Weights of a small transformer language model.
Training: a variant of SOAP for these matrices, 255M tokens, 3890 steps.
Each number is 500 + 25 x the weight over its row's rms, rounded and kept within 0 to 999. Layers, rows and columns count from 0. Numbers have three digits each. The size before them is the row's rms in percent of the matrix's.

# down: layer 9 MLP down (transposed), 640x160, rms 0.252, rows 115-134, columns 0-159
# up: layer 9 MLP up, 640x160, rms 0.237, rows 116-135, columns 0-159
down115 112:480485528454530500484500459516437527493494487500534503519512495481493488521518466503505490488496500512547494527524511516443540520473537520483509539461497539495497503545472547499456484466522514548480455529496507493491504539542492490476549490473536517545557517503478503478480518501465460497484494493481534504500488506478517514525462482502463501451510546504521484495486513477507503513517513513484523494515464456541497528492484493483537508510499489476526447537482506505499526507560519
up116 106:481518491512519515466491476488453483484540475516509499520518532493522529534527494494486495494502502478487520451521509487519500497552502488501479508483473488467525485519486486516449497459507513572497498568480569470513456479486484497483528457534506496460507499533502481466506500499516494510486488527504522487473492465517505507508510523478506471518449497524506521536486456500499491489486459496573523499529462489488500562458479504503505478425485532481492500500504523507493520512510452
down116 110:487485498511482487492503502518534494521489485441504497449508513464499507470499457542511507495526542461516546488463522519501452453542477499483539537535499456505505532462525477508512485500476511553512519481509502510520507522484480488483474536494502518493509498503511539512508500504503486514480490570510481508501507557549520489514518508441473505446526508515493491432518525524484516516505518490460461546509504510536512444482509476500489500499520491446475497479498495474497502491507550
up117 097:489525537524449501492539502491501523507461489497462552529503470471481527503456490548490492479534534503490472486508496443519496497528472509495450499490509469482476498477549511511511505477442516477514535535487498487483513495510505472526514484493520538507498497513478484548496477540469514501500463491468484473499553523552503462497455465503462475525543509516509537510481520534494499493482521520495514508488550517502495543523477460502458467505457499482492491482477513480537526536491529
down117 095:519506492493557525443476492460483485492517479522510486476506523474483485555536493497488514440519521512563502497475517487522471540486498514496506473476494517514503525481463465535510524519484565520537516471503503514497495512547433505496460491468502507519549493491515529496481507493489512513546467497474507501478528509477450455510496512462505487543463482487459531507506520452504464556488537481496490514512467508509497520485519524513512466500496511462498480482491505474523477468520497
up118 096:500514518528527581455513520522501494541510484542539486561512513494466528483502481490534466513550468484502505486502495489502486492510482455493491514502490518545496504518485517525509480485474529502475521523475466519519471530472508441481504455491518515489536524451480515506520480515530454490523480490467488482509479515511463521528496486494481517520540506478470522469521497502486464507577536544496473448537503508469491508496515498449516527503502506551493525500505489521479493501488519
down118 084:465474506496445529495497488512486508480501505500468517448529467509515469539481509507479488511532483491487510503476519489511518496545500506511509515480491469492469517499485513498512513503493458508508510460471511497542493473508543498481466471495514480518515476496507510484469518453526537488548485460497437550526522551501543512480507496465510492540484467546526475533487549468442530485456506495487447486538453547506509500513504516493511486487480503503494423534508477507484506516507506
up119 103:482524537439497469486506530479503507556492472515501551516484508490494492485517482495481494505491506500474494559515495490512455468508464533540459491502513494533460496497487499497506505476529515509476502493482535515476537471484499492493517473506482506432481536522454529516519498493516471463499478502472516473503535494532507464469514481506536532524521464496519538470514463540434488474504492498527469495513487499515533549476470489546511497505515511456501490523472421497506501500506528
down119 105:527506460457544509498505481477461497468461487490508491475553508509450487514506487481508499527530481514487509537506477518514552490482490471483460485455473493490495540479530474466502499518467473480582518514511514505512514496471515485525505500480537521515491485518489495504503467515523508493491481464470522532500496456539530506522514494520458508494501487494544499507488536490502569507510501465513400535504528498472484510505514500497510497501562503510518511476496473557500481483520494
up120 104:535501483520547475513497460508559498518481504472518500509524549511497462490463504474543490508513486520491485552499522543539447525524488519524566503490500467498509487499484558518463476473490500518495491526501478523515505498455529507522528493500494485477465479519448511498484468468511512527543473499504513500513494472491511483497470550490473515489523492477500515508519491531446495511508473494528513473503512505504552498494490466498489454508494520443418513445508485492522509509502492
down120 105:466522493479450502512483458452496501506513505527509498540523494543533531521459505489464491473533470529486499490507494523489491522489510498502554525495526516490464486494549501505521473507463480516468527585512525462525483469500501522491507510485494449509507513493498524484481549526477555475492535524512473481448496533539490568474462469528513484492499494515512515499527488513520517513506531510493471476466449505504490537525460483491500493516505500520531513495524538482491525541517484
up121 106:488458463500520508544495556501527523465522501496492534522496527516487486508462512493491505478491470458493537528514510500537509498490483524529480491471527496460529522526468500473472498484422458511502478502484555549478457531475503487495527472489511504474480466511519515531528456457499497537502510505475462499466509512473501488463461537550489507466535457462528501487532508509516555487497508509534489475465500507501486510481510486518533472472523507436486500502497497488516479486500493
down121 103:486449498521459533479488480507493504481515465474511509548475492502536473482472511511509488466491496485482484470509508429490486527496511482493469480472512487493510523542519506500467481484477546510506537462503477512554496470568515485516472492473490505522532484510501502529492449456491526507528488538460511560496530489552459497503471536500486484482533449512470502503472487504518489520494493480509524519481492510497510528505506485453531492535484520491492534580541474496507474503491506
up122 098:452470515511494495504516546505504503500455485496484459529477457513501508495536505529489513510471468498456544476479506473512535516540515478485488521438534460518493537505560550491486506500492494550487499487520491474486482511488480485456530473513523501488538465538481562523489516551507449514498493524478508494491474459465525488508538487521485520492493482530483462485501490497452516508466494529514472514473507502567542541497506532490483501495501496483514480519465512518489499492501465
down122 099:522460495533503485460467534487483490498502483475539515468531503503449522518536526536542492478508523524482495509505526521486471505472493505524489502462458494503526527464509494498529520515482519456514517520482449504488480498478475482471472488537483538482472477525495507474477491525506508480519473506487526493508464557539526473515430454435488515504514503454503564503538539496516517495467485483494509481520549493511548480517497489485507485497507485511457459495516493488542510507536497
up123 104:536502514509530509449499486562487507503508513545489486500517515497472479476502486518468490406505484532463508561461520476492474481514471437521502481476506486492528511518474483501531464504491502487541498518486533541481519507449522497478503479544499492465507521496466530551547535536473496454484500525454505461511505495503522518526492524515491454529503466487491483487516489512495483470503482478508498492494481481510523499462473476532491482477498511487467477526523498522455475477509493
down123 109:493497519457534524514478510500492519468497433483495478498470500518506504481502506478470533502487480487487518457486538511458530550506534490526482548493542471517504527531497520521490512475497473477461499483479477492513470523501538487480480497466487494479558512508525513496471499505483486456458521489474495562537494461519520505476527477472452529477520521521503506449508463495521501502523528507478465541460513511524516524504502490431522515470496504507522505492501487437493548471506485
up124 106:531481462500493495530511508530531490504497479462531519557511473520484513475503494461526561533527484501466504483507483507548516464475495464459452501499535502489512481531507499528489519467439492487464459487528513514506480476499533502450483478479496519492458524499475528462522484508461509485517532495553490504518544478477479453513487550530511495493463496508495468500497513518519506472506476527516490491515511483497515506483518513465502524491509522515490511407537472500480479544506491
down124 108:473476506491458501543471523479458466510491515489470529494473493485534503510531517494474465501506519513519523516519535476515491527477506479438561501502512525512508480550504494499484441496498513525464449488552505510491515477489515501515478476484522545475515495474521486501492488463507505517482491487470505526502503524530508501480515452493546497518451477447511499477511498468501486482532467515476475543485503537474454502472523556509522479499489563481498543479506492506464527496538461
up125 113:485473481533503523566469489522522507505531484504463508552509487518503515484530513511485513480499538478518509541486479520488516543472493462493504482495504484495458500483482504494479457458450508491524513515492533486431533527516545506543478487529507501473485481540433497538552457496461500509499486483476506486471520533481491520509450545526566493495501489496470488506507499482493487518532489473502530496492470537493494511495461501515509486449487523495481485493518479495453517461521489
down125 110:508497487542470524477464522514548500477546499500499485485530510507480495537466490505476511540514521522526503563502460487542526499469456531569492486505535480487467544498481486487466515495498519496518464498489537536489514541518541530575465522547507523500506501529478478530511465497512480510518505487497473520489506532510507525477477511506525487524508476550515534520486501496478513492498515506505531507485504475508523482500457491501486478520465529500455510572485514462495485459477484
up126 103:473484488486497513468527476460506495551511533475496491484518510519490507500490547489536480504484509512475508546548522511513576512529539466515496555536476485514468484473511506462469495527489494516500513526509475501512546514448507511478530458497534494483478511556522524459522490487499516497523502462518543514485470479509485492482515483501509489516524509476517485500458505470487500497519461481492491485505501567540472512485518462476526504508525534433559524493488505498531522527482518
down126 097:528484498492491509485510516522527521488507483483490522528485493530502521517465474474490524466527479506528483549507508505506522487520444557493500516528503461462496508516518506523561515502495489503476536465510527504523481487559500525528456464465542510464554525493506473470515532544452499486478527510498481496522502489499499479504498484487499543500447517558497464505518499506458500509468538486483516503521473494534533506508492534546514484452515493528462461526450467474504492509532503
up127 094:492488482514522468524498522494506535497558550492532455513451501500442507524485501485514519477464468545506474507507424549494493504485506516497496501491497497495517513497502481505493508511486535516439537536516510506468454485526470479511559492510515513509499483511460511443499479512540460493509477507504471500507495477502513527504507518515469521442524518515526479515507500481462532496498517491520492538524530517525494478462459487503541525495536487501440500483520521487532543519529472
down127 091:553506475513458504522504500531477474502514485497526521527512495519534433488462544468510509466516464439509462484451529510502530537511517459513465521470543488551480490528532518498472478485543539492497478470516535520509498500507496545518509477503557484529493518486485486506467484554462509497469469488477511529497527469478477489483517556511486480477486552503495503494467528468491470522514465486488491467494485493509540522536504507489470495514488503509521508493486496531516497508462485
up128 093:463512468454550516485505559488498467500540521473438469520482512482543522520509468464542524497520496487549475506509461501525532518491499472500498511467527504451453519501492483502476486503490501549519467526518503483465497496530541476478525443469465491515503533476493483491475492524536479477499521504499522518458523513489496501528470502492524501479527520506539494466517505528525505522506486475501520443499489482508542496480494559480501506518483529524483486517486520447464535514499503
down128 091:506484476507516522523530501502486515492488507491519499508483505494533504495459517547494512510483473533516492470507494479497464517509469491512514548536517473523484518542462527554534486494543525491512516489540538486527487493464512526535525503543529535473508478524483474515519521454545498513496482499534492517471488501500480501518544481512519483509524470456458419556503504472514524481483466507505498522495471466539516511527461469486494526459488478506482524529510491563525480545478526
up129 091:525510508551475485536498502464533519495470494509434525475509539521496542496550479474549487523462483465529540498512548517509459533478517498481491512480494513528490531464489505472472483488470526506500490539515503497498519450479506484475481561492531507486474499495501534505506477501518500516470499482531506544516517540515537494518493481478476487498493493484483482485518488482534516534514552488494485480517485475512522496506496442506425486500482475424483491453477478499482487508506487
down129 091:496564513504492556467475472544493549478468514497509480420513499475472501465504528507511522494548496513503506539503468497475543481446469517511487507508484460506527533497487498480488480470483530516493491444526505494475505482479523482476487489504513530466539478464470442448501519505544503506548525513536533505530493514498520471497468500518525474513456528513508508485501496512494516505497479524543499519533459494515510485481493524490483517554501471500495515492493510506517507534507547
up130 094:463487506520509513519528490483498464525483511554542492481529462505452486517490438483513532451500464531476520515545486489511579476530489504554518531480513496494490516499524489482487482494511520552498530507520533531523491505509506526474484495459481519531493521479526491550506478501496488482541477478480516509520483472483490517518506494481515443486516441502481491526500517507522498481486530498468485462546499526481531535466486516477535488561484506495504499517467497487532533514522477
down130 092:495547509500530533487480511520503524513481495520475451510468494489529540456452513476489530514496500508496484491484499509502489533521497538510507509479530488501503499522469500513548524495440495516485436535516473475467530509521491520532456498541493495530493496539529555490488514510512492510487514512517497530505493528469482530505506529502474487531454475514538504502462472516479498512560509501503486498511498489540498491497495525491518480493458510515506472413511439470505485503531428
up131 099:478495546500535471473545494463512481540452515511521488469523506471478481465474514525500474539461514449569501524494497520481512508524483503490520490464508473465508501500511532496530470493463462475484484497550493493529504467512450497483510499529519476512497517511490459501533475522518475449507509475458537477482482505475500547475473467513507473546489523513505527524490513475512450491501503500506529463514534515520520529486529492516496517490558469491470472510503485530506533479528461
down131 107:512482523481491487499513528497480460511424556483462596444495504494507476502519534516504474511496534509485516519535462529511523518515525530497485516475506518506543494560492499489518518480500504504521525509549503517523480471506501495479505424493568502507540477537470498531517484504553522512510477515489500504531521516511509491500501453499512517468486471464487492509487499485515514469501483503486532489515495532512467482507441510477504506506516493491504533487474523471482472474525479
up132 111:499542508492499502494494541504498524519500459523544491488489449434492520498469479517486470511512482468524511504520449459476483508516478466472485513492441506503513514517503510504519530483503499490538446488534482504491484512525520470456522510511494545524512567470504473509471522484504474517543533521499517491475484537538530502493512472517553500501525553482462496457499519482490505441484459478509568502489517514469499487475471508515543519507470495516493501499532505528504529501492473
down132 112:491493529492519478507478543512502479486522484493501506523479498505514536470492493552509487507436484496471459561499498499543496478494546506510530471508516442522482501477508522514494483477493494525522458485497461434479486519545473456509469482491454512453489512448501517487508492495534491511517493471491512446481477477535456546502525475488536484541509515508493466472524536475514488498506481493449543492502452467542497507459509516511529482526517494490488509511498484492520487521490463
up133 111:472436491487487487501502506483472518491510479506507498469486509465477481483485466509503508510453480529539424512543499496488497515461482539507545552493492478472494509464491517490477514446505486526540502561484505518462506499492462490506526480495505503475495535427517482518514470482503521472472488515528492521454465527510531506518491537531505466542467510478507555529478491479537520498462506455544505462504506492479509544484510523483502508507521485509458480490487505516508524500482480
down133 107:499504497495499546474509503484535530485481535500469503536463487514527529507507500444542465554490487519482484489506510511479458529510519483516498494468497513489495467500484498488499468532483524522505512467507516491495496495517475498512543467489487535483454539444508480481528505546471516504447496491424572504469488524537497506470518489503543545536489485468524513486494520473544501520516478501477468486469492479468479525498457481517512506510512526504498476525502550469481500555505490
up134 100:509495494528541509500526441465483493523460494521508531468500491516499517500479479486517453478458503523534493517541520468500504507466491485479514519490484501473492523488485532523483513537537497528478518547502483487540536443463545472486481506496555529507486549493534479526452511492492464484512501527485540504498547531511502487492491476509530461472459485541502518523480452522512562496492499473523505497507478502459515497478508511506558515507477494441504462503521511495507493540508493
down134 098:528490488453463512468505482492530544476478490509472477495514470506479483549507487489544519516478497464504515502484530503506507491522484507508505479551527464482496533540474510513499515532502482504465487466479460496524517504535467507514513518471489496513529447472495458501512495483520511483475515497483496548507492504463509509539516512516498525472490532458500490507516481508491440510455447514553506490495514507511511507477518496539492484562535494478576476534517532497485427482530476
up135 103:526463511506500465515508496484491494522527502520497516513535495499489511517520487486508526517495463486480488497502484472535440520502541464481509509498475471484538514516517466489533508460506500544451559572491481473516494518500528469500497502496502525489539533473497537532499503428489497514513479458454473520496498541509485507500494528511530511501440484522491485469489525510533451462535480488533534485516478454459560534483504509507487509469468500508524500457502472499510477507491476